Each number is 500 + 40 x the weight over its row's rms, rounded and kept within 0 to 999. Layers, rows and columns count from 0. Numbers have three digits each. The size before them is the row's rms in percent of the matrix's.

# gate: layer 11 MLP gate, 448x160, rms 0.252, rows 427-447, columns 96-127
# up: layer 11 MLP up, 448x160, rms 0.237, rows 427-447, columns 96-127
# down: layer 11 MLP down (transposed), 448x160, rms 0.132, rows 427-447, columns 96-127
gate427 096:572532419472569575496517503467489509484541402485530465481484435576460490540500439494559508541517
up427 099:498441459531536518495442476468546526467450543517481476555460542524575498542538504521534529481480
down427 103:456509521463429547540519511548531487536538520502521516475523501476524494436479512505541548492444
gate428 104:580572459479506445412493564504461460483511452568544482513538493518463471518415497462540523510465
up428 101:543399518536579484531480545522538550491499536512465536462546508520510557492504484457564540409494
down428 102:458499532474510522485518422494560486498504483454531477465562517524540535514554480511518487545481
gate429 098:438540476518471468451542514479515470517507485455565456520515526628505556410513509542468523464512
up429 099:458478489544480488531536396485525499542460548507485389476506418530483480562513584513430520472426
down429 097:497542445475540554511438559474528491483544530442550528585515509427512450493453551458513510501506
gate430 106:545547486494527525557564536524509492493480526547465552448494573508432495452516475521515534432414
up430 106:480492438485575541457470534520445521478515522494418508542528445544472473477508451482453542476625
down430 103:546536515509521482452502493492546438511490550520487454509451536543529440522499494486542575488489
gate431 103:522471484546534491488497557525508452449524555483493465553473471500461476579505509518512499511464
up431 101:498443550468447532485486492461522496475446514539473523523490553526548449484539508462461473442609
down431 098:467489444446522529514523500523571536546473567532508452482541478545434503485543510499444452543407
gate432 103:455529539507529465526535451521520458499496437455495550370482499521473485530500510464503497573462
up432 100:434470496517535449492522548450434537496550546499488511525473569499481506509531526511501535433491
down432 097:528526479513504490516534553499495473527511471439441508552544536549469472506519595523458568571481
gate433 098:464467517575510502435517517455543478426475501475547521503539528592553511443469483524490508472472
up433 098:450444535542470502519429458411425517524462612497469516514496469546528494483523468507563424477533
down433 097:539514408483523484493517562486468460501500436491527489516450553439419468578566541407488511546457
gate434 096:499512459527550527501569504545449554489487402460483469455487594497493494547484521484534529476480
up434 098:533511526546505488481547486483481540535494540471489542546473474487530484450476515541540489506488
down434 091:433544498460481514439528482509487564588513480564462526554478503494556468480489514442517539482518
gate435 098:491513517471481584440490540537514461500488543470488435510522494512500505542514485535429537504490
up435 098:466478496428476550546530474574577424484464467507539501534515517553460518517523531512496470481546
down435 096:528517457475568554498497458507473413490482478491464529460584559533484521511489480509435587474529
gate436 097:503504531489471578457488457434467489451480476421540497483573528504518439543508504616471482543478
up436 109:561477573423493530464515529485640460498474475482520516471579486504510521476451428507532488523511
down436 105:482533509515472541489414484533490467504531551433528491547536536530522474515521478448484481545472
gate437 094:528496566538484431523508520548461478462421479520485460492493452512478503567571482564504498529506
up437 096:539479491564447488543513502571576517436507484454453449433511503462557501541506469541463460601493
down437 098:434477570514562476551515514419486520450504503486527525513466555529560554478467452505513562439546
gate438 099:464527491507468560539481472487474559503512531453476506505556469510424496544503460531451524609444
up438 100:447464545531522575471474481542486520457491549484536526458587483523535565423507492517502531547571
down438 097:523540521509523511495543510474520476503544473493481529528464449422472467481535464536472492441531
gate439 110:439464512434540511511505477555547439454498442490514444401518430413553498477488557417532475544456
up439 096:476509490512446517505518497482446501563487521512475468557507569522461527547457461557427533495541
down439 099:509490439465457521552477522508484519444520497522460571503440544555502541502522553552510527400530
gate440 109:480542488564442469486478483522551446524472486505456446483529486464505562498466486526493419478493
up440 106:510493454479511507529481578518519509415430496488485466518493492481487477484485514523439478511453
down440 107:536485507501515443515428508556493504613509468555483483516504490515487531457464469513477423474554
gate441 099:472476501554488559528557559417502503552437539545542480513398505489528491519523563492557488501483
up441 096:489498523553513545524520528418510483515526584504576499549403526499559516511587520463597458495477
down441 092:433524456489465514591478506536528518454485488443589494495551544520563501466524512508503501498484
gate442 108:500584535460529591507464557518526535520445551504410498605530532506437502497565484546483474485532
up442 101:510538476493462444483531560459544521486417525549500496555509484512520439510410438510564441406553
down442 102:496565448598547499512490534437556469470526532509480511508455499499565548431475462556483530439534
gate443 097:442537431509483472541476492501464502541539581551522553477425532493498483462459403501436527490529
up443 100:442529477481511435475543491509439445486483561514431474487563469496475473523432506502533441516533
down443 098:526522534574485578565470542487536469456465467546572485528460500515521452513532580503468458541471
gate444 096:552490470501428534481538505503576518487471538564523493443523422482565426434499496481501456539502
up444 092:489530539571448485574555491549502585469506393532494560546514434499517447495491479436456576553485
down444 092:435447510491525518509482514497511451553562553497453522477519580463522479540496563483508472564519
gate445 105:534437485521506510510497506526510499517483585509519523566571462529501483536537488517547562578425
up445 103:557537461467505492518454438472484469516507577513559477512471444522553432508577524486469520495480
down445 096:479434474466509497452521490510493503495541472491521496512506558522427485486473422445544448511527
gate446 102:508496487482486474482523567462553511582528536462551516540535486512459496569471530498478453477490
up446 109:456525431562473445510472434456442551552547487479510456554602472479433509525433458489517471499468
down446 109:528520534586618527517424462452578465483457517486505529471509507484466510430546529458482456526514
gate447 108:491563535512464535543524510412519458486473542520402406545483473485551502533492492521515523458485
up447 106:512440465476501482471497482546495555490555481547609513485537478539441457479458488484522457446500
down447 098:434520516567504468523597534510525508498484496505489509533496480521564528515546476560552513548493